Weights of a small transformer language model: RMSNorm before each block.
Each number is 128 + 24 x the weight over its row's rms, rounded and kept within 0 to 255. Layers, rows and columns count from 0. Numbers have three digits each. The size before them is the row's rms in percent of the matrix's.

# layer 4 attention value, 320x320, rms 0.053, rows 144-191, columns 192-255
096:154140123132163133100096158095102109131119158096098097114156123188149107141091090127123100181142109140130141128135131151139161123149075133090157095127116134105080104126175092102140130115146161
096:130101120143113142113173159109123141106105108102174072122122132159086136107107148143113141146087091104135122128170095144115100147142129136186124131123163112135130143106123120110166120168131149
096:093095176125160140103097151110140148144113169091120111178124116145103144160131143135137110130129107173154144172165097105093157087170110133158126102154122130102108161158140152130114111160122116
099:149102054106128161070143141176141098133143126129137132147137140162096158146092108119153110123109113145085121155137143120109123173072133143109117100143168152137152127142128111122105164109160155
089:137186158131167145118128102112120171158146179143139097127147105104139128154111118109130147089159108118171156148158120088112104114144124156155150080145110157129155078110126116100128128137108105
101:165166134161130143180123156141124090129103089145121186146124122132150101112092140129156088118144098127107108141161150113097092171162155117127109131091120153130147095160157116134147122082124141
101:086137102088150098115104134115082106144130147155157096144163131124041124119140141133144143131109149127161156109108162131138120134149085099189135151153145122126146153124164121150138140108102151
097:143114093116093086148140124100097137143119114159132168147153106156139106135119139100106180132089158099154106126158109166122141109122091107161130107147154156125105097142134126114150156074121121
099:150121139072118089133089135158149077124149127106129154131142117178116149135139179120166081089108140125155100140177145133126139114133120138077103194167131141123099140118135100114162103126133114
098:131123124096112154166129120141128139136137094117146119124138147131083100165122111111142133086118117136139138175123147092148113105136147138137117129145126137173109144132102109149179130127151114
101:154138093152118161135102098106119153178136153114115154109134153155140140188101131143110096146131140119134128122078104127137092153110099119074153147117133153113138147125118164122072100130155155
099:107151156092135117119128108129123115150124135144081127174173100110142137108110090083123187113086145120128099158109130112143110101136107104146120156138121171123104124099129132143151102170104125
099:097082091092123086111153118108094118113123130116094082117099115178151114135098161151135137094081113125120124092125124126141102136158161097125156133101134145134134149123102138116154157100131138
099:144128122143162188113089154133130154116148128110148130115146106106116163143180083089126114174161106126099133108152132168120120114137125129134157141105147124146107153134165074129137074158142118
097:117154190105112120113143128129130147133133086135098082108141119138168130135135116121145126133130084106175101113122128134122123132105122134112111107091080086106078105153167122130141142132118130
096:116078062114137138135138176121113076117148152147105139140128114152165127152165111127142155127137182121126080148145121118158162154135161156111134166129112116143126106114159124138117138157141124
102:186110137140117124110145072145112140143126102112112151134116167149173135147146169125142123177126157134131149165147137109090121153148139121085112126118131108140101136153119147155160134106150119
095:144131141096142137146126108117099150118137132081099120141114111127128123129107148090142119121080153097155130099079125153169174133098161119106150123089160130138106125184132119135171110132183103
096:097137147146139099150100140164155167118143168131113093105107131139151066141146109086082100111074104129125153139097126138142130125100150160115133147102122103154124121160189131127110147118076091
096:130140114117127151145138137117145095098128182100108143124112125098130078132177100121117107122164122124092094106164131139182129109095087148125137101127104100144139108132123123161110139142148112
098:171124141172115108141116124141127125175105104163110077128119139114166111123126123132095097151172166139128106167165147119130156119093160089158118111129192163135067159154145126119127129113156141
097:118163115109124159093161142145135098118125145104132093078103119118118138124148102134118142113148146126143142129152077155174127100110117124147146161156144128121143135154064183116136123131159102
099:144149180140122143168141080140163155145173155153118142134095171128168122157169127136127111098148133065136109134100133111134101144098131090089134156162138147139159155138109115130131107172114124
097:080068120164142105140138106093090113099155072147132127150175143085108070097125133123151104152138113136172110115156099138120128112128099144118165085104149100104133148140133119083105118151139138
099:156137107110162074162137100162118130155109140129142111135108138080095163086122137144145119157099133153083186099113133131132089123128149161184134184131135144128115133132089122173131114136149113
098:112135168098151137104125131133140114127136135140135133103172153167138108147103120122125111103164093081104096094136114135120116115147140096104111089140111123178089153128161131116125116142142159
100:129126134147170102105130112149154148193109166102129139088136092104114159123100094175138125099139118154118156142100125126127150100116122182144103130124145121152123149133119124144124090098096151
103:144110133164184176123154106110143137105170129125146098122105155144098162122156129114114172105098123138142154107133114129091142155117154098125133152117109128145153114089096118112118155154165150
094:080159123147163142119117146118145151162146121123124147122140112105108122107132125178141162134135115164135128154157102112081126113095112123162154068112138105167149118123121110159142160092131133
095:101111152157117090138136142124091161118157096176099133151142124090157147139150118152143163157157122099143140156107113074134056122147095162134107134116124121153149145149125092134164116100128125
104:130160144160134129128082145120124144196125134169118099127113160100140147103100138071116171141125136167131122196092104185109126141127120187130112138151142108104163115190119139174111150158072192
099:077133146145171136140136098119160156150113134154102101132114132096092087132120163164076107152147123111146150173135116198106149151153156139125109107103143123156107094108100115113122114090135123
101:116159140100137126144116106104155142172149134124117138153127140173171095155142123112118144148158146108134099099119132116170160117121091118135064196103133153140124117121113118084099154087120154
099:124121147127125129114138107126105105133138133111122118098191163148132137127136147123099142162112150076146112084098123121110115096171157132152124105129127104150163118149165152173107146148091122
101:167102102122124129104119124123144119110113099125128138137148143117105141128170125147142125106105153093150169133162156103091118129167120135092139136123094143099098141141146134109128146117136164
099:098139118087107101141101123093137144179128147067129115141159131108123132138086146123147127118127081123138163145084140126112146104120098096137151140093159149089111127103128107132157159115085119
103:148175142151116143129163145154158130155098143131107130139099147134131061143127145147086126121186113155139127150149118125103151144125137100106171166127169147150160145152158130186113098149117137
100:172119117151132140157126118136107102154113149107111116125152141129115133129131121121118164120093086124143143155161125101134134108076145117120164139137144117119140119116122115120096163087161155
100:096148073116119113122173116124083114132121147165135095121147132177173107101154111116147130123157163144091153121166157097129150140114135134126137142144112134138104103139131105093115129148142113
096:141120129156085104117133091135144158132133164148128116151122138094164124135102174117136129171172123116131120131139100116122064178125134155125129113119135123117091139119111144126130144168046135
097:095115134140112102153120175122145149101168150157147107146107144115107155084138140165106122109126178127148111087151160102135161128115116121128142129140145123115123142126164130145113109146136107
099:126084154128110129127126078090161103134107125159173097174164093106122137115145120086171125140114112141164132143133152087122115121164092180150119109135137081132147118124132095104098151107096136
086:105142108134133112113135108105131135163165164155142114117120121103121098154129165152101180139130118122179096137147106144088117130144116138116151136119137132144123116137148144086106101159095136
096:157143131148138159137084135128143131108141111080116145131095104115106131145097146102116154126121141119121112117077143156144171145167114097111148115121173160138119136109152156153173142141111150
108:126074142083150133105127146132145177151116105147112145151102095080130197125124144139098143114099108125136125110124120142147106182120120140157172088097141129127125130097127120102092135100089122
107:100121108144096112159134163136109131105122145100110121165158144137139164131176148161139129076119121094127108122171103107129079130147125150091145176131145137124104115101144123087113111138138144
100:089121119101104159118146119107104123090129172161103090153084136134136117104135122115100125122166095126128160132125133171150104102123135139143146114145185147105106095117145166108158113114153131
099:150105103137148153101094141178164145105145109157126147119104120112074123130107118130086103137125110143173176155156113112100142165161097125139141144134071119133127116129109121149131102168096176
# layer 4 attention output (transposed), 320x320, rms 0.0381, rows 144-191, columns 192-255
096:087173146112128110127106130145147139137116135124137120158181147102072108100073191122157151146121133103155097128132149118163087143122133047183115142136127119123143169113125116135133108119080116
102:105145132135155151137109110149138138118120129085138122127121140138156142173103120117133129142138129127104120149131092176134091085111130097073112138156114128120144100167160133158120152100133113
096:149130118147103101099135079137162105151143128155182134127159101130140116095142133153162135077138125128091118127106138139146120090129147095121152145125154160136156093099118137142109130122150125
100:138130140117154151131112121106121131128109126147121111119131131154156119093114149107144149115153147141160122072159158139121127106147107116100077123078127085069121149153100156164114091156080122
091:146153122115150092132151116100145145109141137119143156149058120162115121088123173125128117163108105132104171112130129072146131174104141142120136163160151126137102132080137110149133146148097147
097:093132168147095132074148145130114157130141137130103128103143124124137117143167159145132096136143098122148163138083134115084131130120122127112109130144119105145132136138117134096084107119104120
101:155140150116129110116110205157113135112111100156142143119128104129200108106165099150116135113103150133176082161112138131143111126095124123162121158126117150122148125137145146125120138191090135
094:100124103135132133107115097165141151083140070100112110103100126145110155158134091107071130127124112119154175133084114109158137137116137121132165176119101093132140136132149169139124107116128127
098:168070151125103130133116151137123111075147149119130152106154116105210114148116125150159152148174137104122164095150146117125150155157181138111116085132119106156179133117105131149119129109143159
096:134148187190139134105125164124157071085124118115109147129138118156089139113124105160136100115126120136106108125133102174152145128132130124197128147116099106096139119134152105090114115159143126
103:110117190128127110135130122128125125102156118125138128123118090124091152090102134096164102145151135155144126151107144144105105146138187174123124119102135105143155092112091092120141108126121114
100:162102087090064133130096163123123100154144137124125125086131155066146123189133106106152098129138129069118106131121080097132104096192164113131126149170110100143154131109135141063156145155175127
096:149114096129120220130105135141160100140114131118152131100133113063106139088132092072136121122169114120142131119162166128138128120151082123145123118137143164093094143108123109154107116126136107
100:121129129127147135143132134110128135135141127086163093132135090127139137125135157127133111150106132142138144159099115124097136091083065122136159129149128147142104060142114161096138125116134122
094:145112078111118156100144174085129155126100178121118152121105124118137139128186143126115168103073207102133143168115090142122074113115122149135120138152142158140125158134105107130111112185145129
097:118141128136112110100090142128118107113098105133153088133060177121104159128073141118096138147158083128113109118133136103124119132091150127154119105132076144098132138090118112166155139126121116
102:155130133089156172118157152165076108153143109134157147140152095120114157165090139142151174089142118145133122116139103134144105098111148143123114097167177083111119150116105128136126106124130109
090:112099136159158170159153150116113034123141115147113111110109174091127103145107101129126077162113115123122135134112143101099124111129136100093136113162132142114128114102133122127095158140131158
094:111114109071144137094169131100138108106096155098127148117164155143114148111120129145109128130157155100097082130132146116131121137108123105152133141127096142116118116131099125155143134148193130
095:138125146098125103117125082125147092119095119148120074126128151118144107102083134109167109126128134156124171139144110117146172095182140147136129152186158100116156127138124147115139083106062119
097:084105093093161147122189088099121119085144115130135189125129149151113147186101118143103138109123121118110144120141136113123130109077119137088106120117078098100149143090146077126137097152135167
097:113118122153107105156142103157132085116110144124122124135122129132165144162096113104152095138135128104145125111159119148135167187127129155098149156140144113179131123120167157161137164118068105
097:135109141156154132122120092137116085057141127127096161152114103106125151132123151102132163137147124110125128153168114084097123120118153139103081097143162119114136099120169150143132097156147125
100:129128129090113148145136129126136148141097112121114136110107070139145143163160111127121146114092110149108137131137141098184143146118116105149181102103101137060130135129126135131121128123100089
095:124135133127142160112102131131097105118152128131110093117139122136085128142137174124140134107148150126142103132107141147123145135115101114116117091098128131109188115107149139098142141157160129
101:094155083117128170137129128110103122113134121110114107091109108074146147129106090123106119121152147154132136131105123114173102111151134109133163178121147131089112127108114114130154143115111135
096:118141135129181136134121109094075136126152128125157132118139155083147120145129149132157136149147159122075123127098159109097094148127156144106127108097134145177163127165129129102103122151158123
099:114127133175131128153110138121118099128110137105099139112119124173105084148093149110142101168107131128116126129145135125127095168106125136123197128140113122100082048086144102145148114111103191
095:118143075116146152174113087108155118106085096131131115134121132116136092130128126101103169090127121103079108139083156148180131152119105087146135120129156170110140108156177159139135127165099136
096:185126156112085170154141101086136121117150101106146144110148111193107136090136143119155157123111099124166117102117137115182112146117119136130099104146068159145149112125115138120103110104097157
099:082110101085142111135126086162120126127151101155134111133113082181134082131142140133137098131141112138157144135147133156136145150132129134181157122105140150150135090114138087159148136154121098
106:132140091092138178129130107146130139087137130103111127110116133159120122068137109149140121100098158119115118101113127104137141110138111111093156116137151159134140191101129164148135163154155122
110:119117107121132119116173135115124114098103144127138152134164118158159108115121109165092123127130139138141156116140132163113096074125162094095103147139141142134153159134162144129160122145124116
097:132117121123099110133172112154128114131132114123124154125103141116153135166100120171114110069118131100094144099124153129164110134094127137136092148151135106085091113094108119153152086123080146
098:107123099119141092153092141103078137127174122153105140110104118159116085154124145146109144133131098141109128149106117129165110172145158161139161072123133126152114163129131115133105126134103114
099:162064109129138105091144125116130134127122123159120138151108145129131085152103162157181156108138172161131123160097118120155118132138134124175126122165153126093150124145130091142123145119162163
100:139155135155124163128151111149126134128155109100098137138111144148109111116120053131188102135150155133094151135097103132123126117173095092131143148111148120146099096140119102095115101113133159
100:101144137141096130118145149099108118119123140142139121176074138127159124122130163121151151132103160130106092130142126154134094143126115128122124115110141133128111148116110148165136129167132146
098:134109117115128140111152132155149151096145133087159113128120112122087108095134123086076118135104126131112123145144101142128147101144121155101149201150141136112135097116104146173133108152116097
092:111138148112165116147160151119179165150151143132116122134103151162150164077155125099094109093060124121154103145157127121138182109160097098141109115170159097136132123163141102131145095139119156
097:187138113136152126125097119159130134124138163111144084148086096174167114147108147116096120196118145118107116133135081120150153138145178139115183143143128140127146131135142113100158137137135153
100:118170173132106125124147135147113140160140087143142161128100137137077128117120154129104148164110105134125146147128145155116119134127161101140088137102130106115108133141123106148113137125162122
085:134107129165132104125133119157128104115150083091136146112084148165143133095102118096095134127133120134116095141143145127193152105105177092141085155189115155111110117099147136126176113160113104
094:114080110130159096115098125125141082151132141154134141136144120123124102115165119111145132139174131141079133180119118101129155154086193151112149148123140122131134126154136107101141173145100134
110:097170123125145122136121137082114112118126148114133117087123116120135106108154115129135116128107107097121124155126106128082088135099085118113145163151118192149122125139113127162155163126147120
101:133154150153137102133144144114142105089120122124146158129148142113146139188129122135106183172103134122199120165101120138114113072092106131158140115151122104103167167121126158130133172144155096
095:153134126163122167126136104123127119153125138161112119129125103118131137090128122112148069136131096154115114096102132124133097155106143129109137121129141102122154138092111125146074122171105116
101:098124107129129119090113138126105111136130175088097146156095141132163120130134129125197137124126103090137113121155121137157108112125115124122136109122134166100146095144141113174111129117140111
# layer 4 attention query, 320x320, rms 0.0445, rows 192-250, columns 192-255
108:124131097115149111125117151116141121164123130145118165151167147138126127142080158158138190134094131125114158141123137152114087156140120123144106107094126117136116155109141076126108156137118134
096:141134133178115148147115141099101124130114085127132123142117130126104151134130097084122107143084103168165113143130142131125160092142150180151156128166167109111140100160110176090092112115144160
098:108141134140138119127139151148128113131124087116169108083114141113128174164140101155094141128122130107123122126152114136102099167096114117136115168132101159142121138100143126152132129147117147
104:112148126123163162155107130130095167120129124120155106143130157094132117122131120128148122145160120104124133153191147127156176138129118118127149124120106115114116080122150140176125140139141159
098:096150081144151133097162143113159094160178127134159114161186123150129150181143119102182128127166162119096119139145098121092119149101141090147119119134116140146139152137159106114135159163134137
092:111152178142149051105131146116174087145117160137142124105155113115115135124155127135157148116136135126156117123105162170122090205091147122133116112107094138132130156100136100123131138157084111
101:138097093163083126095134154112129135074127124130184155074116120119143134132151079127134165097108107128131154143137116128124109131157135158120166123146148173108099117088136069144135105190158086
095:142145126135109140134119103116102116142139178114109133134129116143149092115111125106148151128138169142134132146174076127122132125162095147098093136102142093074111144114110141193113131150068168
102:139164147073132120108114115151153111117124133122135096155104149057128110106105116126114129156094095144143150101158139120118112132127136146156113133153093113093146159136175166140093081134116103
109:092141136080200135159110132114135123192120102134101144109155142127096122077099145134114181120119144120095145131129108143129118146129114105121136124100073093132163121129117150101133122120096148
099:138078073145115144111166128119117135126126095123132168078175096088126135157175118139106115103131124138125115104110149142075142100113142118115144140127163149122104119137139098112176135145132136
112:128155124148103104143135114126142161115107146145122120125139187160119123092109080116108097110126077107099171108145116153103095166105118102082127130151134090155120156097126134127138092127161144
101:143141158090115095154118101144143082144101107129130143113139150191158100076158140170115095149119158106138153129112150119115175138106184147109134098117094100165096138132170130131105141159159155
103:113102069098139103124128092118147170139128155136131113144157128183101152099141176138147123118089094104077155108136133138119134125138110147130149145143150117137115122147128124129155149114165098
114:110149156147158115121096112168123103118151138118155111124118142148152142104141140065151153123148109112147125093126141081124121153179128131102143136158140153116124063137168170106157129151182134
106:126131103127124133050151102124161113081146142126142130155091187117142115155142149102134176072173158077135121112080140090137142130125164173161099137115147110131172120134144158140133097132134099
104:149133146092115118079108130104075120117109120155093117152162116158107119133135139116127142144119145166111122185123155112154128128149079116154172104124133111159148126101172110116163164164112116
095:128141094138102167132111151076145093107129121134160125112141164104139137117168122111119133092104119102067163121113145131113126128145133132112132135098160101130147120174140115155157114085143088
105:162104109064126140123120125103137176158110101139133146143112126104126149084130103116094170115081131122150146161150111126115142159090152163137099130115104136125161106137155088113110106119120111
107:096083142127131084120105113104085131092142115193128135106117139162086141142105157119113112165164163120116093105075124143122138170121146102116118120128117100112111134089132108134115119143107114
103:097123138113128130123117131123126161119150119127121149150140149111145156137168158133137133159083123178131150118111119156120147095150126129127115156101117126121124148116149155177105087154121128
104:188088157145150125162112164155123148144115096170090116112145117067160145145137132105163089105084140130116096126149094155072117092175151116101137144148120154109158111113132128165152137131062092
110:131114081121073133135121108142113126105117115146116142118109146153115131135108092130115096122112083120126122108131116119108144142150137115099145107153109117135181098164104145101180139099138126
101:153139119147104083100108116093132113132110122164121122167133137089108109093166128146117128136119091151132154136121117118122132157149094097124126127093093110097113149128100175132116147168159156
107:147097126112149171162114066106136155151163157118140125121118075162146144123152112125139110164138100117150120127122192174142138155115084135120135117122114110114130136124112167168094132098152135
112:108061131089128103159112145089167089129158135097129076125104141125125143181141159146102125146113092081158109109146136134135128081121130147166119115109113134146177124092143113158114139141144139
106:155133148120095126137088117112168137131119141157181108100134105151186123165123104115096141179125116101126125192100129125111113138106123140122101128151115130150126115130130117178162143125136168
109:153112127141127152094142167135092089087109098118145112128140133118122101147142054114131132147117136118123124209140145123103149089106106117150137134112115156147096157146143136132131133165158078
106:111105128110094126128105151152145152116163106103106117146099121107186112132117150114099141109111154135094132118179106153092124107127138140111148134080157170118114062076125178127154109134120132
106:139113080100126144144123097125132128129128065109141134167120127152130155144129145118087109106120102184148140098140103122119073121124100115166146121140122120114120119154182120151093113112114100
101:141119082120103135112160127146155130148093125134105139080101134148148109094144165114135123158122090129126148157166119120111139116149149116113143175117096113138117122088121127144097125081135142
110:138113130153133128098170121109100105094114094129132118135151102145124106163126160109133096150107146116149119136161143175120106144113112116192133088104154128156110101124090125131157142104109135
101:116126151106151104117118128113166154141119146121179127133126135133150161149106129161118154160166136170143156090123119126140127178149109114127124125093155146144100094099115161131140187156151123
093:092101107164090152116141128102128133127156168141069113128145093115147120154111134103105140121083113140124148137135184147148136113131129104119157159099130125122117171115129113107125094162162145
098:115104107134155130137126133087105113105110105138130137112136137132107151089121148119130125123163128120089132125142136114180136129102140123185173119152146142150120151136159152135115126097124124
099:082156125126153160105060111103166136124129178139088147127146138150128102127142167144111094142128126134119127097158141150177113138146103131127091107098121160136124188112098128153155142145125136
096:123131181116142121130125135128152145118097131122134131123110084116148150137130123133141100160106160188158117130124098161132108164124082135126123126106122129127113097119145157143134119135123122
096:139128154116116147150112139095097081144082117139148124089163127117116116113093132094112143150122122174114108115110075110084129122153110106159132092152166148159108103151066156177106134118143124
102:154120128120148123103125126074160126119114173125091146107164125114139147139130118106124095125136119122087113121142153151137123123153138131127161120099154112117114154142134115139102122154105157
100:163132090125142163146119142144139147106121135129133088104070114121156111149087101111103126130126102093124144195123151135141135154128106101151148144139115151139107107121114126121141138111160105
096:158149115131109102136137150139133173114124142153125112123109109139135141143126168162142117159114109119169157128114147126106146118103155142144163132181105131122138123153115119081120120101133143
094:109106111107126122127125116127121082087152133111119133119125102113160140095146090147127128118151105144109087121084141189129122141135119105143119149141187103158140117161123146124160098111149157
107:140137182089147138148095101101177094152123124120113136122114132053090118173144140127142161153191159083195127136143112190092110092115121168084160098153101149112125140119128128137141114150127090
103:125179103089173126126107114128162139142126112134125094125110098134142102128131148153120120156119178165147122097177095135140129128152149120142169144104122121149105126116148132134164140115088152
102:112096104142137130135178140129144115122106074131137144157113094128129141145146147116130131123132153142142105139099158090096116138095087136100158110055113136122125142186154164120124163125169103
106:132142134134163169157120113132128135149146115113140149136144156108105138143137121154134120168102161118100111139136105166116092136149152113100097123116133171124129106097131133112117156134133096
105:109155116107142125128170134098092136169078123114097104105134147147136103133152113122140117144110149116171138036143099080094138118138152107110179137112128119100112117108112133156118133128141099
106:122097147136111157099121120133123127129162149118151125148118090116112150147069111115173173133189123133115134145105106156107141125098078129161140125128135107113087110173170157127147134124120161
095:135084141120120142129153168130114120124182140156138161098158079109139139137088110144126106159148083157175103126158112140164158131123108105066108133148119173181087128158133139137103154154107170
106:133115126091136132098079070154117141054153093126131099121125099121175164106121161112106134154094122107163134060086107169111117143115143127166103185127136130100156126121139126114136163141168135
106:122119152130114139115140117148114112089148161113151101155159105159140086133152118121085116146179119129088116118087112109123155159137123119143169125099113154135149110135137126097137078096133149
104:102103139115155140154152143123130125133131132164124141127111125152147138144126130120114078133122156095143136126105089118127148126181124176117111129098173096162146107093106146111120113132128140
102:123152160048143140118156114122113142156133133143157135103157163119160147120165154140129162148136113085129109099133194139091148121133136089151110096132148132118143157122179146153120124140142170
105:118128170117135093145125060098118087114107112135122127100154142100124160185138172068131110128097146133149140115124132148115117145131156163113123121146148151145069129140105135107182102169158138
105:112150140112126145110132127138118137153126172160098119124121108121129116160118108109109107117178160111162135142112145153107117149120132174124152100128092153114133157095107145083098083106132165
108:105078144146106097110100116100136142136095118130076061097169162153144177107109103106103110160130143145137104131143121116130142134119127139127155119135123137154134152160168137137131163120109144
105:174162118123097098124137068168104114136126117117077078130106139109135108119132140113124128183146104142098124161173153152158144133120074135116153135131139119134115115122124097082139152157100098
101:110172143144100130163128136126100152142113162145131160149071115124071152118142136144098083107125131147144153146111101136126167121130120127120121104129143113160128124119145117136150135131167113
111:152182102153170123139102097109126118110162137154109108096153103130102151095153149127130091094181112136154120136092144139126111099108092121144126100100100153106132097113122141142122129121094115
# layer 4 attention key, 320x320, rms 0.0455, rows 192-250, columns 192-255
097:090096106124100111114158120112147155146119124125129096108160116131140147122148142131119120138150148111110102144126108126154155085163134135115148164137130121126127131132107144127153107124099129
087:107093063151148122086137137151133146158143113119124161103140128158162140102071106117139140115142152112132081162117126129113090100140130138131137159122108121129109110166140153112107133103111130
093:096106141144112147147133135161110144088119139127173132151143108134143153166091127101118128086105100156169119120139157118128099088138094147150089146124122143124115099140123079064140140094161125
096:148131139164161130122177124142133094151156117090147142169182094106166111139101134081084100147128121113091135133159143086101104097090132103120181163183152128113124122122161113116086152153121124
099:129143137083146058128144126126117140166116147133135117109119152088133087125108133120118086125148099165090156141141168084184128090115092130089136123153145121061122120135155117109102104137110106
098:157114141156104099153143163139126137091126104131105151137133129158159136140097135150106142122105113114122111153157116102131079146122120100132161106148167146139121127066155064114138169136139124
097:097088136112123127096145102138140176151157130126122114099158150120117124127084158134101158102139159123144132087167120129093092178112094138136123119133103122140132198129169119136124145114151097
095:138136158125130157096127145147160115076134128119183143165112103127146153123115134089052131140116088144165130117125144148123137142137084119128122138131101112138123091105106144072113114118142124
110:111133123149140144130124087163140104086134128176176173116125134102135113137146091157090131145109107106145096070111109096146130146126155150112112185155139177127134126154083123105112108115114131
102:117133158139103126107120104105135141100137154139110100074164130129083133124159153127159128119105146153183096135119113140160145139141134148160112090146124132123138133106138120124132155155163146
098:117132157159138172147136163137103145150119120093115126125117117110113084138117121151101118191135128101054111119083103148112103159135124074167117133126120183107185130161129158139138148120169159
106:139114151128132149122116153161133144158134065117171132142159082131169159113165135094123154119107139147134135149114132127182117141145141135161138124130123131155122109110130142147136139131098112
108:146145142162134142103121128096108194153179166187144139145168102156153129139111147158170155090175133156131108144127146091094090155131144101108150150118126128124144171143126110121114144117134134
105:120106138103102128150100113119098150152113114170115157139166121142161083119109104141159181129131131151124095128173136120143134103123086146127134162139112107164086161081145148148104124100103120
115:107134120154115144094104100133094113107122104119086108127104104155116148124179118108104115182166099113080167169169135128159134092133124155117130124157095109151117154125135107147095089108078143
103:156134131088102152098132113088128123110088105152148131092115125155122128095104104117133110128151101121083139146125111171135204118080071156144162109141115154102133118118097117140140151181120183
098:102121100123105153108166151123157136119131149109151143163101147114142122150124101125095082153132171077148131174119169117117116086104138121137101145128107130110085107147096156138103164115149162
110:139147153111137128132097173139166125114132139147145137107109163135108147125115104130073140105114145126106097099092088117157140118093134133107097138115126176099104155113084148132144163162068111
107:100130144100124097096139158113102141167121119144112097137120171075180128156102124157168124133094119167133145140097122094131113124122112129129135139129103125139130144119076094109100096112139120
111:133151151109135173109152104159139078109155131092110108109128089132127133127157132156120115123191139092149151128132092086131091140121086130102163108160140130140114144163133117119131143117156145
104:103111160135085122104125153122120143116142148134090117101145122131136093086160123125070143158132123121141149123150110077127106113157148102115158084150111107140152136106131096139132072168133101
103:119090127188107136146070131143180122130103161144070126094146173122159090094142131159073139078130122107139114169158119139107118174132087159153142089085145097135147092122136159045097143168146100
106:096157136119154119104130159141098156141151171122121117159118130144115149090156137108121108132161146085148128151138159099143118115114149168175086108157113148151092141135135107133141117155134148
107:130099150109083135119172143128080175114145116107166179110157146129075153118148130132165130123089111109112121097095146114162156156142148116164116157135195101129154130083141121144113155091148117
101:162131124115137130180162123081134081123086141111124128155118144129118088132112136146102117135140155147118155160149136143136152168130131106103106176114111140100145154092117108150141138140127113
111:163130121132094076091170137123103122098100111109099151121133098118161143129117149137148131116141124157086124156126133136116108143098129093147132184129172132116115125147130129114167132077111146
103:133105098112089148152156135148171128119118124119148111144159140090134168143099116134131147093118117096139096104114160142146126102145158105171147120080138170113151138134102093138135090113149123
113:146099107120111133110160135115154122144153115105125136089109103107112090120115100151160101099161152111124100129153092121167110075093139107076156135113143133101189132076116152139145136137150101
108:106106125123098111103096139179150142108159130123134110191173120115115123083136125166131119110141134145131122153168121086148146142112110102116104133119137153113136131090102148113165115124129120
106:139101167085107129099141127107141144151104132140129122146127086094101140170139150173169156138130160128169131161124203138151137179162134125134139131161106144115138140093112099161106119122128121
100:145113168143164143117051134146134154113163149129122096104164137138133104165101132142147100127111141121140147142135151131147117139109115112078133149126110109107139164144172128158123077124165130
107:174159121118100152134126159104145152141119125113135153141138085167107138132179124150152128159144105136130148129150118151120159113137163128155156156119078134119135134110147153122111136089107123
091:107156104126139104149111158124129129156143113138121128111130135123118170081102134119109131146143112105120139163134160110104113108127179157150160117115118081119099106110116107094083155181089122
100:159111175146139136140124159133152090115084123090122136143120109137140116146133131087106093169096093128177125133124088146137148150099113147139142094137118148132153116151108170147099136181127141
099:139138102118119122119142146126157137134147142084097148111120099129101122142122168114151186131111133135135127121112108120080162105137127135131135133150118147160134191125161089147206106108126114
100:102149099082141123187135122132157163116119112126168150164111084112120099143102136085169159124106093114140122112111162113117139142108154139114133132096167110119119117160143169150108124121127121
103:145110094139101162148119159111126099135118105101195116143122177123109149155127104129122094111099162130092093086121133124122117118124121121114138144114146161102127134161099195125092106117156143
085:123129155137130107109151124128141056117137175129121151139097141148150093158065164093118126142136090139128116078084156135092089102129138135099125111095154114111173167141125131114071129110085086
098:101122089118093123174135112108115128130141094127148129119129093131121113117122078126118166134155145120153150144123155113118112126129174133151146123161107112143109180103138121111144144118194155
102:132095111101135123187118132099132142152147117139163149151113113123116125134093164146163091169116126139138134136087124127143134069130124125115129148087129157134099141154126137170108141130139123
102:074131144108126131105132145133136104156100129118144130134094109158156144112126124117123084109130158111051087134105089121150124144124172070170143121140138138127103129156141131098130105112157131
106:133150164085153111088127120119103120152134072100077112126151158156104127112120167178165153128085087122095146138107100154104093097081163104122126126083103172123122102089155114105143152125120139
100:132080143135139079135148128109131113149156095137086103104109120173185158095137109184116108083095113117164129179128091121146128134119144140139132145062097122119152085130122148128162115100140094
099:170128130160146160126128169106088127142100139166133162104150123133135127166123120121139114136102112129125119126149122148130132135118160123171050100163107126086127067125162117119118102134127155
102:121136118100130114113113130096111104105123156132118116101091111148089131147144131144096108092121077086158133113122135182115135117123128132109150070151108150150098117134125143078151115106074141
112:093144176143108144157114076111102141128100140112098137091141136142131155101134147114116095141132103157158117174119115147161083113124126154125126147142149095138165117162103146116134087123135110
111:116135066117129127133161119104136123173132138128127141143118158123121086150142107093139143140096155133107128152144160112121131116129100142104143116112181107184112159134123074117082156109129120
103:124147110127128135147102158155118091128124134088139143089121141136137162092140102099109144121114091113148109132133143128098159147120166112147176123144145160114124158133134124156092085160116108
112:135155120134104096129122126175142126137121139154137139137104127135180122168148119146163124144140114128104102093094121135108122095133141151120145154116149144114119128108148120114138104103119091
104:144142179167088175103082117142100102134138183140124167152157133111151159098092111114134115109145155136151142166142134156110135099128126131129122110138091165098127096085065134146117139110098146
108:113148160078117116157109085143144095168113157110076175157133122091141152173117123092097124138163109108104151114107106094142195149121142130112097129113095117126128150171130095145128125111109121
101:137130140090132141125147160142140157147124153125088130148170170116139128130120144166170144117155111112119188100116105135129136127133096133116120104138123091136102160114106109159149168089111123
098:137104093155125132149108110146150080076104134098094166121143152125096115130134157119128127104121127125174106136139170108131154097127144149158119133132143129157138122078128103127114071136126097
104:152139137107165116162132104171156145117099126110107151117073118117116094118129091106176131103126084121153126137131136099204120133150134109141106124102104122130087161081116144124098148120107113
109:149103101125111111120108132139156096086139129135119166159151112123171132161196135146170135142138104130125101129089121123105141075153142147089145104134111147098123098135107153130131138107161113
107:124128162122119118073151151162136106143137132148123130157091126135111120120158118144124131148142149178089121116159128135120100113135112147081084131140078164123164132167136069172119134125122084
105:096089108111108122132141153148141150143138161165134106114180145132148128117125123178159135110110157108131113121110125114115083143122114126090103163151133139122101099084139135118138186135101139
106:145104145127062187114145122106121072129099126170126178147136167137134124123117124147165149131114132107110128122091124122146172106149088132186179133168152099086090145158149153123130145115134181
110:108131139156148116136138104088181113177124143080102109148109168116108049113119141125165124159149142114128119117151125114133084129109152106119143124138142155140105081171150123082151160106144156